{"vocab_size": 4096, "rope_base": 1020.0, "rope_fraction": 0.25, "bias": "none", "lr": 0.00514, "decay_shape": "linear", "final_lr_fraction": 0.1}
Each number is 50 + 10 x the weight over its row's rms, rounded and kept within 0 to 99. Layers, rows and columns count from 0. The size before them is the row's rms in percent of the matrix's.

# layer 2 attention query, 192x96, rms 0.056, rows 96-127, columns 0-95
056:64 49 64 45 49 45 54 51 52 34 45 42 40 52 52 54 58 70 58 58 47 53 54 52 69 36 56 57 58 47 45 53 57 60 53 56 76 48 53 46 51 65 52 40 55 54 76 54 62 55 43 58 53 60 25 42 67 43 39 42 51 58 41 42 44 30 44 56 43 43 61 34 53 60 45 58 51 58 58 53 32 53 50 38 64 39 60 48 64 46 69 52 58 49 52 25
060:47 60 70 44 53 41 61 58 49 45 57 45 38 56 73 62 59 42 44 51 47 55 42 63 50 51 64 45 55 43 35 63 60 49 44 40 51 47 48 70 30 60 53 44 52 42 66 57 65 42 51 37 35 53 40 46 50 48 40 55 45 65 44 54 47 55 64 46 54 56 67 42 54 34 48 67 41 52 35 56 38 58 40 41 54 36 51 46 48 50 67 61 52 32 35 22
072:42 61 68 42 62 40 63 63 40 42 42 47 33 37 73 62 60 42 49 61 64 44 60 57 64 46 47 57 55 39 44 40 57 48 62 37 45 36 42 60 46 67 53 57 59 42 56 62 75 52 55 37 43 46 41 56 39 45 38 66 43 59 48 36 56 52 58 57 51 45 57 39 43 46 63 62 43 38 52 51 47 44 38 48 65 29 48 43 48 55 62 50 47 50 26 50
096:64 34 34 53 45 62 39 34 56 57 48 52 59 58 34 45 45 59 47 48 51 45 55 41 39 59 55 52 52 73 56 34 41 48 34 69 42 44 49 34 37 40 55 55 50 37 38 61 48 50 42 62 49 51 72 29 75 57 57 48 64 54 50 42 52 41 51 54 38 56 32 47 43 60 42 56 51 39 43 51 61 47 59 41 37 55 51 69 35 54 39 52 58 55 49 60
085:49 53 79 47 45 41 55 47 50 50 69 45 38 44 72 55 62 37 53 50 58 42 47 70 57 40 61 59 49 50 56 48 35 44 48 51 57 48 46 69 40 56 67 42 61 57 57 55 53 36 53 42 44 52 38 47 46 32 42 72 43 58 37 45 43 59 72 46 65 52 60 53 40 42 60 59 45 60 50 53 47 56 37 55 59 52 43 52 56 51 52 53 63 46 45 16
067:55 51 31 50 55 61 39 41 42 65 42 64 60 54 32 34 44 62 56 53 45 64 50 43 45 55 30 43 48 61 48 31 50 31 61 72 39 67 44 30 66 41 47 60 38 46 35 34 36 51 46 65 57 54 63 57 57 50 54 43 61 42 52 53 54 41 35 48 54 50 38 58 51 55 43 48 49 45 55 47 59 44 63 65 45 52 54 58 53 54 37 41 42 48 61 71
063:39 55 58 44 55 44 48 60 46 45 56 35 50 36 53 66 51 44 54 45 35 50 37 66 59 41 53 49 47 19 31 55 45 50 59 41 60 51 45 59 60 56 50 49 54 53 64 43 63 43 41 36 35 56 30 59 34 39 50 45 32 54 53 57 46 58 51 51 50 56 75 55 48 44 47 41 41 73 42 44 42 61 47 44 54 48 51 35 65 47 72 43 45 41 48 35
079:30 71 70 56 48 57 69 42 52 54 57 47 45 50 59 53 50 45 59 41 39 49 45 50 59 43 48 47 51 25 71 55 78 44 61 40 50 44 57 64 53 46 46 48 49 63 53 52 74 31 60 53 69 42 48 63 40 64 39 58 47 48 60 66 39 51 51 55 43 53 47 33 64 38 43 45 48 48 55 54 36 54 46 51 55 57 41 45 55 44 52 52 43 37 58 67
126:48 71 26 47 64 54 55 57 37 61 69 50 56 42 56 51 44 52 58 48 50 45 55 36 53 51 41 71 58 69 46 61 39 51 63 52 56 52 65 48 50 41 56 57 44 56 62 29 38 53 44 71 51 40 41 63 65 39 63 44 55 47 62 55 58 70 52 55 52 39 54 70 60 63 38 65 38 57 42 66 35 40 46 53 52 51 56 49 45 40 55 49 51 37 52 47
118:51 51 52 56 43 48 59 35 40 63 49 46 32 54 56 22 62 62 48 56 46 37 59 44 40 67 43 49 45 47 65 43 71 58 56 58 64 55 59 61 55 44 52 47 49 56 59 52 56 33 62 38 47 41 43 65 60 28 57 47 52 47 61 54 26 50 51 35 58 43 51 41 39 63 52 52 43 36 63 58 41 69 43 45 58 42 64 48 44 64 42 70 45 46 51 42
105:41 36 54 42 52 59 41 70 43 62 58 51 45 45 60 63 67 39 47 42 32 45 68 46 49 44 48 55 59 62 38 47 44 43 40 40 56 47 53 45 47 40 66 53 80 47 65 47 42 51 64 60 45 38 41 51 57 47 59 48 50 59 41 43 51 60 51 58 33 49 48 42 51 38 36 60 48 42 61 41 29 60 49 56 43 62 39 64 31 28 59 44 39 46 37 40
095:55 53 50 71 59 56 39 41 62 59 78 41 50 43 55 41 39 52 44 51 57 46 53 68 45 46 55 46 51 58 73 55 48 47 56 68 62 54 36 40 45 69 46 69 51 55 55 48 48 35 55 49 51 42 56 66 33 48 46 52 60 59 58 49 36 51 42 46 63 55 58 50 45 58 51 57 48 47 28 64 54 49 65 55 40 73 39 54 54 58 53 78 47 47 67 54
109:44 71 44 48 51 55 51 47 75 51 55 46 40 48 47 31 57 65 30 42 50 42 63 43 55 75 42 56 56 63 39 59 49 45 64 64 41 34 48 45 63 54 56 66 40 33 46 39 46 46 58 38 52 34 52 49 49 33 53 40 42 43 60 51 56 41 37 54 60 52 49 37 59 72 49 45 36 33 39 43 49 49 42 62 58 49 46 55 43 42 52 65 47 50 63 37
107:34 48 28 40 29 53 63 41 42 59 48 43 54 55 47 29 37 55 45 46 38 56 41 39 67 52 61 47 46 49 50 45 53 33 49 49 66 40 42 55 66 38 62 62 35 58 46 49 46 32 62 51 52 48 45 66 32 35 51 65 42 48 59 57 40 57 38 56 43 33 44 76 56 55 46 59 46 53 58 44 39 48 55 53 34 53 60 51 50 59 51 39 39 54 52 33
092:58 61 35 56 47 44 60 42 59 59 47 56 45 39 70 52 43 51 53 48 45 49 60 52 40 50 42 38 57 40 51 62 76 42 67 49 47 46 43 34 57 39 61 67 53 36 54 27 57 42 52 45 48 37 47 43 62 42 59 44 63 50 51 57 51 38 36 38 67 66 44 61 26 54 56 57 31 49 54 39 44 51 57 41 47 44 43 45 42 53 51 26 41 54 43 33
107:62 61 50 46 59 58 51 51 38 56 38 54 47 55 61 31 46 63 34 54 42 37 58 49 59 48 63 50 48 21 44 59 51 46 57 60 65 45 53 63 52 55 51 68 41 38 55 48 66 51 49 57 40 40 64 57 49 67 54 33 62 46 45 51 40 46 41 39 50 54 50 54 43 41 56 41 76 55 56 51 34 48 70 52 63 24 45 61 51 31 47 41 45 50 49 59
102:57 53 48 57 59 43 49 59 43 49 37 48 31 61 52 51 53 46 44 56 49 40 45 46 49 54 58 48 44 60 44 55 68 45 27 62 45 38 35 54 67 48 43 50 39 73 32 60 37 26 46 41 51 65 62 60 57 51 63 67 55 37 48 55 54 41 53 66 59 35 39 57 72 61 72 43 54 67 45 57 40 65 58 53 59 47 40 46 47 53 53 60 47 55 45 55
116:45 52 44 44 42 55 26 45 44 25 48 48 47 51 42 48 67 56 58 51 58 51 29 60 53 69 45 66 56 52 36 53 27 50 53 64 64 46 59 44 47 48 46 40 41 71 58 56 49 65 46 56 39 49 43 53 55 59 57 40 56 50 68 63 59 65 66 32 40 44 51 48 58 63 35 40 58 48 42 57 38 56 63 46 43 35 44 55 53 68 44 40 50 61 58 43
108:41 49 42 64 33 38 61 53 53 29 54 34 40 38 39 59 52 51 44 62 57 56 39 47 47 68 38 50 57 46 52 56 69 59 50 66 39 42 70 64 48 50 63 47 49 73 43 35 44 36 27 39 39 55 49 54 50 59 55 60 44 41 47 57 39 69 38 41 52 33 40 57 53 52 52 59 42 52 50 76 61 51 50 51 55 52 61 42 41 51 42 57 53 42 51 39
095:40 42 34 56 58 25 55 42 50 57 29 40 50 42 39 45 39 47 54 56 56 63 43 36 70 40 39 54 51 44 47 49 51 58 60 43 40 36 52 52 50 55 47 56 55 50 41 37 49 45 56 38 63 60 48 58 40 22 51 69 37 45 48 52 51 50 54 58 36 40 51 42 72 61 47 35 51 32 54 63 59 44 37 61 54 64 60 50 63 60 40 54 51 58 41 69
091:62 56 48 57 51 64 43 53 46 55 29 50 38 50 47 29 47 47 65 44 53 65 53 63 53 52 49 52 33 47 31 53 42 38 50 43 55 46 33 30 56 51 48 56 55 52 46 38 50 40 38 38 37 64 58 73 46 36 62 47 25 51 44 47 38 45 62 46 60 61 35 66 58 63 48 40 61 42 49 55 40 44 57 51 40 47 49 45 65 67 50 60 35 64 47 56
162:54 48 65 52 54 51 38 40 49 47 52 61 31 54 51 55 48 52 37 35 55 45 53 44 40 54 53 38 72 47 54 71 56 54 47 42 63 50 36 58 49 70 47 67 31 27 57 50 48 28 51 42 44 51 54 53 39 60 52 35 54 53 27 31 46 43 70 49 41 58 50 45 44 40 53 51 60 43 47 63 44 58 54 34 49 42 57 67 48 54 34 63 37 61 50 44
090:51 45 41 39 51 33 59 43 62 61 59 51 48 44 49 47 42 61 53 44 52 54 42 41 36 33 69 47 51 50 51 37 51 45 71 57 61 59 48 66 68 59 51 62 42 44 45 41 42 57 57 55 70 61 41 51 35 24 60 49 60 50 52 49 58 63 49 53 58 35 45 72 51 50 52 68 39 34 48 49 55 51 63 60 58 71 65 55 62 56 66 49 43 56 39 52
120:56 52 44 43 31 48 63 51 33 64 42 62 45 52 55 49 47 48 54 51 51 52 41 37 60 39 53 58 54 46 42 46 67 41 73 39 54 53 54 49 52 40 52 51 61 40 66 37 73 39 28 44 79 50 50 52 35 34 39 58 59 37 41 59 58 54 38 58 46 49 35 34 51 43 48 67 43 56 66 60 39 45 51 54 42 46 50 49 58 45 41 52 41 55 45 71
102:46 46 53 62 47 52 53 61 48 43 52 56 42 51 62 24 47 40 43 38 31 46 40 23 63 59 40 55 65 41 51 58 64 51 52 47 40 43 54 62 36 29 46 54 45 43 48 37 57 51 62 59 56 40 50 57 35 47 42 62 56 53 50 59 46 63 56 43 48 53 49 41 62 41 34 73 44 40 61 50 46 35 59 57 45 61 39 44 45 44 64 35 37 55 36 71
106:59 64 37 53 47 43 54 45 50 28 27 51 47 44 37 53 43 51 42 42 51 50 42 40 34 55 39 61 44 40 51 38 47 52 47 54 43 41 32 50 64 43 46 50 35 55 54 36 49 67 65 58 51 56 50 69 69 51 54 55 49 55 52 49 66 50 78 48 66 39 56 77 53 60 45 62 42 48 65 49 47 47 45 52 36 54 37 51 69 62 52 54 39 59 47 46
110:62 35 44 48 44 54 50 50 46 40 54 60 56 59 42 40 51 51 43 53 62 52 42 52 61 43 43 49 48 54 55 51 28 85 45 49 56 61 47 64 61 40 34 42 35 52 45 60 61 70 58 72 57 57 29 60 63 53 44 59 57 56 56 45 48 49 53 38 49 58 49 53 35 38 56 72 50 63 51 49 48 63 67 63 62 46 43 61 45 45 52 35 59 47 65 42
133:49 34 73 49 42 47 37 35 60 47 60 44 55 57 43 34 66 53 65 35 64 46 44 49 29 42 61 52 52 37 36 55 59 32 48 59 43 72 51 50 59 55 51 40 53 62 43 61 56 49 44 54 53 49 52 58 46 56 42 46 55 63 47 55 42 59 56 48 33 64 47 53 56 47 52 31 59 38 49 57 34 47 53 35 65 43 47 42 37 60 44 62 73 51 57 68
110:49 64 49 47 56 43 59 48 54 57 39 58 55 38 31 39 49 61 39 61 60 40 39 42 63 55 46 50 36 49 52 56 34 46 50 40 28 53 51 67 56 41 52 61 40 61 39 44 41 49 52 44 74 48 46 34 55 52 61 49 32 32 61 40 48 30 46 54 67 57 37 56 66 47 49 50 39 52 56 50 40 37 46 57 70 54 24 53 55 51 49 54 62 57 47 66
100:50 49 60 39 62 34 50 44 45 53 52 45 50 42 51 63 42 44 38 64 49 45 46 66 44 47 57 38 61 49 51 40 56 42 37 47 54 33 30 52 51 59 57 55 58 37 45 54 42 45 78 43 46 60 62 48 58 27 62 47 38 41 53 45 51 46 41 69 55 30 52 55 20 57 49 51 37 43 60 34 43 53 35 34 43 63 58 55 47 56 47 58 52 55 37 35
112:44 48 24 62 53 32 63 54 47 48 43 39 44 46 56 42 53 48 59 61 45 70 52 45 77 62 54 56 51 52 54 63 48 58 36 45 69 56 51 32 40 51 53 35 48 62 36 53 43 61 46 65 32 50 59 51 46 49 48 44 54 44 38 54 43 50 47 50 43 53 49 68 60 54 48 34 63 78 61 50 51 44 54 64 50 38 53 51 56 43 56 33 26 45 57 51
097:56 47 44 48 62 47 55 51 51 55 43 56 50 42 38 55 42 55 51 41 47 57 53 36 56 47 66 41 41 46 54 49 39 65 40 46 64 46 38 64 72 47 50 60 47 18 41 27 49 67 69 58 43 52 44 37 63 35 59 45 48 55 47 41 54 55 53 36 55 58 52 57 59 47 60 60 40 43 61 39 35 46 44 46 50 65 49 53 41 79 45 36 35 60 43 42
# layer 2 attention key, 192x96, rms 0.056, rows 96-127, columns 0-95
095:45 37 37 45 46 65 38 40 44 69 46 30 35 49 42 35 63 61 54 57 45 53 55 27 42 39 56 63 55 35 43 40 62 59 46 68 53 55 62 52 51 40 38 51 55 64 65 61 38 49 37 53 41 46 37 52 60 50 64 25 44 53 49 69 39 54 43 43 44 54 63 40 53 55 41 37 47 64 52 54 53 64 49 61 51 64 63 44 56 58 54 44 43 57 59 55
047:49 52 63 69 58 47 44 59 51 31 49 55 40 51 58 52 39 49 57 49 55 32 35 53 51 50 39 54 51 41 23 50 49 53 38 45 54 29 53 65 52 49 43 40 71 47 51 35 64 47 60 41 52 50 38 45 33 61 36 75 47 52 47 43 62 50 56 30 62 48 67 61 54 53 56 66 50 47 58 58 57 35 43 53 65 37 37 46 45 55 49 58 54 38 41 35
130:34 67 67 54 56 40 63 71 47 32 38 59 44 48 64 59 51 42 50 54 66 45 51 54 73 50 38 54 41 44 38 46 52 48 56 38 49 38 44 60 59 52 50 42 63 50 54 28 65 57 66 39 51 45 41 53 28 54 45 76 31 51 48 40 56 59 55 50 50 49 66 60 54 38 51 57 44 54 46 47 49 47 42 55 63 38 49 48 45 56 66 55 37 42 43 33
082:61 48 56 54 53 42 31 37 53 58 53 42 52 35 54 43 57 55 42 44 50 61 64 61 30 62 61 53 58 55 66 46 56 67 51 72 43 40 52 26 51 45 46 44 40 70 53 81 52 64 45 73 51 58 47 32 56 58 56 44 51 55 52 47 53 50 65 50 48 43 40 45 40 46 51 55 47 35 41 55 52 58 44 59 42 53 45 57 42 58 41 43 68 50 53 71
092:46 55 85 45 44 51 45 42 61 46 56 55 55 39 65 54 52 43 51 59 59 43 61 69 43 53 62 49 67 44 47 51 54 42 40 45 71 48 51 78 64 50 51 48 54 47 61 42 59 50 61 52 62 52 43 55 45 64 45 51 49 44 64 43 26 58 69 14 57 50 50 54 48 41 60 53 50 53 43 52 38 56 34 43 53 47 47 42 48 51 44 54 46 53 51 36
126:64 34 27 44 42 55 38 36 48 77 54 46 53 53 36 41 50 59 46 55 41 60 52 41 40 55 61 44 52 56 63 50 60 55 58 61 46 61 48 30 45 55 45 69 44 51 47 66 28 57 34 63 41 59 58 55 72 39 56 26 56 38 52 57 39 45 36 66 52 50 33 42 41 57 42 43 42 46 51 50 53 51 64 46 46 60 53 48 53 43 43 47 48 58 52 63
046:58 27 46 64 41 63 37 52 52 67 55 58 54 53 45 36 42 72 51 45 55 69 49 48 38 57 62 50 50 40 48 32 56 64 63 64 50 58 56 44 54 48 41 49 33 51 39 59 31 47 42 51 47 60 46 50 67 45 62 28 61 38 52 55 52 45 34 57 40 57 46 53 48 51 43 61 49 59 60 38 45 39 70 60 38 45 64 43 60 48 40 47 45 68 38 57
109:38 62 62 56 57 47 64 69 40 22 41 62 41 59 61 67 40 41 44 41 63 35 41 60 69 47 42 55 43 31 45 52 48 46 56 38 49 41 48 65 45 45 57 42 52 47 60 29 63 53 57 47 60 40 36 62 34 60 44 68 39 53 56 56 56 66 57 41 49 44 57 54 57 36 48 45 54 59 47 49 46 47 45 59 63 46 50 36 58 48 69 51 43 43 52 33
111:42 58 32 48 48 58 45 59 28 46 46 42 57 55 64 77 42 60 61 43 50 42 52 38 53 62 33 59 50 59 46 53 44 64 57 37 57 50 67 63 58 44 60 57 59 59 61 41 45 52 42 59 51 36 56 62 38 42 56 63 47 40 43 51 43 66 55 54 44 32 56 66 63 44 43 63 37 55 38 52 42 33 63 45 52 58 59 37 51 38 64 48 58 46 41 30
109:58 54 57 34 45 42 60 38 51 61 66 46 35 60 57 35 56 38 38 56 42 38 57 61 45 58 64 39 38 54 59 49 49 42 47 54 39 60 43 35 51 61 68 57 58 37 51 66 56 38 75 52 34 58 45 48 50 35 51 42 58 46 54 47 46 48 52 37 69 67 45 49 49 54 52 39 36 27 50 49 49 66 37 44 61 44 44 59 41 49 56 76 52 49 52 54
107:37 53 37 43 49 49 57 74 31 32 37 46 46 59 50 58 56 56 57 38 28 55 43 42 50 56 34 52 39 45 42 44 52 48 46 49 53 48 41 56 57 45 51 33 66 67 42 52 46 49 37 46 53 29 62 48 41 38 64 51 57 46 40 52 46 71 55 55 49 47 51 42 59 39 44 41 33 53 53 59 49 31 48 60 38 79 48 47 39 42 62 37 48 38 58 44
126:48 47 51 42 56 48 46 44 53 47 56 53 44 34 56 51 28 49 51 29 71 39 61 67 64 54 58 54 40 59 65 49 51 58 60 58 51 69 46 39 52 65 62 67 54 42 54 59 41 36 44 61 50 35 53 67 39 39 40 57 63 62 55 46 41 37 46 53 54 36 61 50 41 49 46 46 64 38 35 50 46 44 65 46 38 53 55 48 49 62 41 57 70 77 45 50
116:38 60 48 46 44 59 51 37 68 53 60 62 44 45 55 34 57 53 53 52 54 46 64 40 41 75 48 37 50 57 64 51 42 42 34 52 43 50 34 50 58 60 44 61 49 32 39 45 30 53 55 52 51 39 58 51 45 56 65 39 54 46 43 55 62 33 43 49 58 43 48 49 47 64 36 47 58 30 44 34 51 51 29 74 51 44 40 65 45 37 52 58 25 51 55 46
095:52 37 45 28 31 46 42 36 42 58 56 49 47 50 41 41 34 44 39 30 44 58 42 51 59 49 54 41 55 44 74 57 62 31 33 46 49 48 48 48 42 48 76 56 58 59 49 67 59 31 61 60 47 65 47 42 52 50 37 41 54 36 41 40 48 39 42 58 46 35 38 73 51 56 53 53 52 48 53 40 36 43 52 46 46 46 66 58 54 49 55 35 39 49 57 47
121:51 44 42 42 37 52 54 57 40 66 46 73 56 40 80 52 44 42 45 31 47 53 66 55 45 60 69 28 36 60 51 53 47 48 59 42 46 67 60 48 45 48 62 55 46 39 60 51 49 61 52 56 40 33 57 51 44 52 34 58 53 37 48 57 50 48 39 39 65 45 43 54 38 38 31 46 46 46 42 37 40 55 69 37 41 46 59 42 41 50 50 47 34 47 39 35
105:58 46 33 42 52 47 43 44 37 49 35 52 47 48 59 34 50 55 42 61 44 48 29 51 41 58 52 33 52 48 40 50 50 49 63 62 45 47 55 58 47 66 51 71 65 50 60 82 69 68 53 66 48 39 70 48 49 52 50 42 60 41 45 50 51 55 37 63 51 55 46 48 45 42 50 39 61 66 41 49 51 48 52 61 57 27 49 54 57 29 48 43 47 46 30 54
097:59 37 52 55 51 50 60 31 75 71 45 48 36 69 62 67 59 27 61 49 43 24 54 46 44 46 49 52 57 57 43 58 67 50 44 71 51 47 34 45 56 55 52 55 49 37 39 57 37 33 45 41 58 57 48 39 50 52 59 52 32 41 52 46 64 35 56 59 52 41 44 59 58 50 63 55 52 65 52 60 41 61 60 55 52 50 41 60 52 42 57 49 57 62 52 45
108:42 50 45 49 54 52 31 64 43 39 54 50 38 58 46 64 58 51 46 48 61 38 51 55 59 61 37 53 50 49 53 51 45 68 55 36 45 49 57 59 32 54 46 40 48 56 63 45 47 67 54 63 50 51 32 63 71 63 46 44 65 45 59 51 61 59 65 36 43 41 36 50 48 45 46 58 65 43 49 31 35 55 46 72 67 42 51 67 38 40 51 49 34 71 60 40
113:44 42 55 58 31 59 66 46 50 52 46 41 47 36 44 65 58 60 51 66 56 62 47 49 51 64 54 58 58 35 56 61 69 56 49 54 48 35 66 57 48 51 51 45 71 72 37 38 51 26 35 43 36 54 51 51 50 43 46 54 52 46 52 61 41 57 42 47 62 40 58 50 44 57 57 60 34 37 56 73 50 33 56 44 47 52 71 53 43 64 59 54 47 40 47 33
106:57 36 48 46 46 39 65 46 70 56 43 38 52 32 55 36 51 45 55 72 63 67 47 35 57 45 50 56 59 40 54 45 44 37 34 44 46 43 39 58 50 45 42 43 37 41 61 46 51 32 47 43 58 63 41 44 40 30 55 48 44 49 31 60 53 42 47 47 46 61 56 40 69 58 59 51 38 45 42 73 48 52 32 43 49 52 58 54 74 54 62 49 43 37 40 54
081:64 44 50 53 59 51 47 47 62 50 36 45 43 54 50 35 29 41 51 65 59 45 49 65 49 54 53 52 32 55 32 35 47 57 40 64 46 72 39 43 34 56 48 64 48 43 56 36 17 50 53 54 61 62 57 70 48 34 59 31 47 57 49 55 61 42 65 60 55 60 50 43 52 58 54 52 64 56 49 39 38 57 49 52 39 48 49 45 35 61 46 55 46 68 51 50
099:46 55 62 59 59 37 41 37 52 39 48 56 61 50 45 47 39 57 51 55 45 53 59 45 25 57 44 28 50 65 58 48 49 66 44 66 51 50 31 41 63 49 63 64 47 69 46 44 43 45 50 60 55 39 59 51 65 51 61 39 57 39 59 48 54 50 79 48 41 54 44 48 41 52 34 62 80 45 41 45 64 57 48 57 55 50 41 52 31 46 33 59 48 57 54 50
100:48 39 37 65 35 39 58 49 56 48 46 51 50 47 42 54 53 58 40 57 52 73 40 57 46 49 75 56 52 54 54 58 52 40 53 43 66 57 49 53 67 66 63 62 52 49 47 52 35 51 46 64 56 54 68 54 36 34 52 55 51 59 41 60 46 71 35 53 51 16 62 47 52 41 54 57 45 51 50 43 52 36 68 43 50 61 61 36 62 61 61 47 65 40 51 53
102:57 52 42 58 36 65 74 54 27 55 37 56 47 51 57 49 44 71 54 45 51 58 36 35 72 49 57 57 69 51 43 48 57 51 57 39 61 47 62 45 50 50 55 55 59 64 61 54 60 45 54 57 62 54 48 61 45 43 56 40 63 38 32 47 48 39 41 63 62 50 36 31 54 40 55 57 41 63 42 49 38 34 37 44 40 56 60 55 58 37 50 58 28 59 60 54
097:41 49 53 51 42 60 49 58 56 45 70 48 56 42 49 39 35 56 59 36 31 54 36 23 60 46 28 45 69 57 55 50 56 58 43 42 49 43 58 59 56 40 57 70 55 56 36 50 61 54 49 65 51 52 37 62 41 56 40 52 65 53 55 58 68 51 51 52 42 64 45 46 43 41 38 60 52 41 52 50 54 59 54 50 48 50 60 57 30 39 58 53 29 60 39 75
091:47 52 35 65 48 57 56 50 52 60 41 58 57 56 44 64 33 49 43 41 57 35 41 40 38 39 32 57 43 45 50 54 43 46 58 38 53 55 51 60 49 59 30 53 38 48 65 28 47 55 59 73 56 66 38 76 62 66 41 48 59 45 50 58 64 56 55 44 55 41 52 55 40 48 54 63 36 37 68 52 44 51 49 52 49 53 59 68 40 60 60 55 45 68 47 39
097:44 40 43 56 53 48 38 61 38 35 63 56 50 59 47 47 60 46 32 47 59 40 49 63 62 48 45 46 53 64 47 61 41 73 64 39 49 42 60 45 57 40 31 50 51 56 53 56 55 56 66 66 53 38 36 74 55 48 54 63 50 44 66 47 28 70 49 31 48 58 48 55 46 45 55 61 47 71 52 46 44 48 64 54 70 61 49 48 52 54 56 48 71 57 54 47
113:53 41 58 52 40 59 39 36 62 43 55 36 51 55 39 34 74 64 52 46 53 61 41 44 29 45 67 50 55 28 26 65 47 34 42 57 40 60 61 46 60 35 45 44 60 48 51 65 61 57 38 46 56 43 49 57 46 46 64 47 49 66 45 36 55 48 46 47 40 60 51 48 68 40 57 47 47 40 41 64 46 42 47 50 68 36 53 48 52 56 34 62 52 42 58 58
093:45 48 52 55 43 63 55 36 60 62 54 57 55 47 25 40 48 67 53 77 49 49 53 43 51 54 46 44 55 66 55 59 32 40 49 41 43 46 52 61 46 33 46 71 38 43 31 60 44 46 49 29 62 47 35 38 46 63 63 48 35 31 54 48 52 47 42 53 60 63 33 55 57 60 48 53 54 40 66 47 45 55 51 33 66 44 53 54 60 56 46 54 56 63 40 57
135:55 38 57 36 47 36 49 37 56 63 54 57 47 24 52 44 42 34 33 62 52 66 55 67 41 62 68 51 55 52 59 47 69 48 50 55 48 43 24 38 46 56 63 36 46 36 40 64 41 42 55 45 57 56 62 27 56 42 43 49 35 39 53 49 63 47 43 63 64 33 47 47 39 50 45 53 46 42 61 46 54 45 43 48 39 57 44 42 46 63 53 57 63 55 43 56
093:47 22 37 59 49 51 49 39 52 51 49 44 61 63 57 66 50 44 66 71 47 39 44 44 56 65 55 39 45 47 59 59 50 51 39 48 53 46 50 56 33 47 48 51 67 54 50 41 63 64 50 59 51 55 57 30 45 41 46 44 66 38 50 59 38 38 46 51 47 50 54 81 64 33 49 47 43 74 37 47 35 50 56 46 46 41 51 56 56 36 56 42 47 39 54 31
098:53 31 45 48 46 47 50 55 36 57 34 61 52 45 42 46 38 51 50 45 42 43 46 42 40 42 67 53 29 56 44 53 28 53 29 53 56 62 47 72 59 46 46 63 52 27 55 30 54 60 65 63 37 45 41 48 48 61 47 48 58 51 44 48 44 55 67 40 33 68 48 54 53 56 56 34 50 47 55 48 41 67 31 40 57 41 55 45 40 68 41 49 50 45 44 63
# layer 2 attention value, 192x96, rms 0.0563, rows 96-100, columns 0-95
093:58 47 55 41 57 56 69 60 46 39 64 49 52 57 63 44 51 59 37 62 50 20 60 69 38 40 54 32 60 56 38 64 28 58 47 45 54 61 40 54 40 58 43 60 57 61 52 51 43 50 81 65 59 47 48 47 40 38 66 58 50 31 40 41 51 49 44 46 53 51 40 58 56 48 47 44 40 39 31 52 46 56 50 33 45 38 51 50 45 51 49 48 34 47 48 46
104:56 64 40 46 44 62 29 45 39 70 60 35 41 42 46 44 47 61 66 40 66 56 23 38 48 42 51 63 59 44 39 36 48 62 56 70 37 46 41 49 57 61 57 43 48 60 51 52 61 65 38 43 38 40 58 49 63 60 48 50 45 38 58 73 58 46 39 58 43 54 69 59 53 53 45 42 43 39 53 48 62 36 67 49 47 48 53 54 64 43 42 37 47 55 47 48
105:53 46 39 36 49 48 51 36 48 46 67 59 37 43 46 32 45 50 58 45 51 39 50 41 42 51 46 38 53 58 49 32 40 30 54 45 62 56 49 73 56 33 45 43 39 63 50 45 58 43 63 40 62 56 58 50 65 35 56 53 63 65 58 45 50 71 49 54 41 51 63 45 59 71 48 63 49 56 48 55 33 49 48 50 52 83 57 55 35 60 57 56 44 57 60 49
098:40 44 56 47 52 64 48 60 44 47 49 35 61 50 47 32 67 36 40 58 39 46 42 28 45 44 67 54 42 60 46 59 50 59 54 44 62 51 55 58 41 57 36 40 52 42 27 51 43 47 58 57 56 47 65 29 39 59 46 48 40 49 51 45 54 43 32 38 45 51 27 28 42 41 53 38 68 44 46 59 47 55 33 61 46 61 52 51 62 70 51 46 64 58 57 46
105:52 59 31 32 45 59 43 46 37 76 49 60 47 42 51 56 40 46 47 58 51 49 45 54 50 57 52 38 19 58 54 28 35 39 48 47 32 45 62 57 60 64 52 48 40 55 64 49 64 64 38 46 50 47 54 30 62 47 53 55 61 57 34 41 48 54 48 52 44 46 42 45 30 57 36 58 37 47 49 51 55 59 70 53 44 68 62 54 37 52 47 51 57 56 43 46
# layer 2 attention output (transposed), 192x96, rms 0.0696, rows 96-99, columns 0-95
104:56 52 67 39 32 45 46 44 44 55 55 43 39 72 52 53 46 35 55 43 52 54 38 49 51 50 46 29 60 64 42 49 46 40 38 46 53 56 26 57 35 60 53 36 49 49 48 38 48 43 46 36 50 23 54 46 51 56 59 64 54 38 42 51 47 31 60 34 44 44 46 66 49 33 46 59 40 47 52 46 40 51 52 51 52 49 76 60 48 56 45 68 53 72 42 51
114:67 49 40 64 61 59 43 40 40 60 61 47 54 53 48 50 67 49 55 54 55 56 63 46 42 31 55 66 58 41 54 67 68 86 47 61 55 46 63 45 52 52 52 45 49 35 63 60 64 66 64 48 46 51 49 30 42 47 54 52 50 51 58 63 61 56 39 58 42 59 55 59 74 58 36 38 48 46 51 49 56 67 57 60 54 40 46 55 51 54 38 47 45 41 56 39
116:60 43 57 62 54 41 45 51 61 28 59 55 56 59 63 42 62 49 66 48 41 51 53 48 49 59 67 41 48 52 55 48 47 28 58 62 44 61 58 43 48 34 54 52 62 40 46 46 52 34 43 50 53 56 33 43 53 46 60 33 48 51 58 50 37 46 53 31 47 47 63 48 72 40 42 53 45 35 25 50 58 59 52 61 54 40 60 45 40 52 67 54 32 45 54 79
102:47 58 53 57 44 34 57 39 50 25 41 42 52 69 41 54 65 63 54 41 46 49 61 60 46 63 60 42 62 50 48 48 36 40 50 62 57 51 53 69 47 50 44 56 40 59 62 69 40 46 70 56 64 60 52 35 51 56 45 43 57 59 46 48 41 52 30 48 54 62 40 37 34 50 56 68 66 66 60 32 42 55 39 45 44 50 49 44 50 66 45 54 55 54 28 45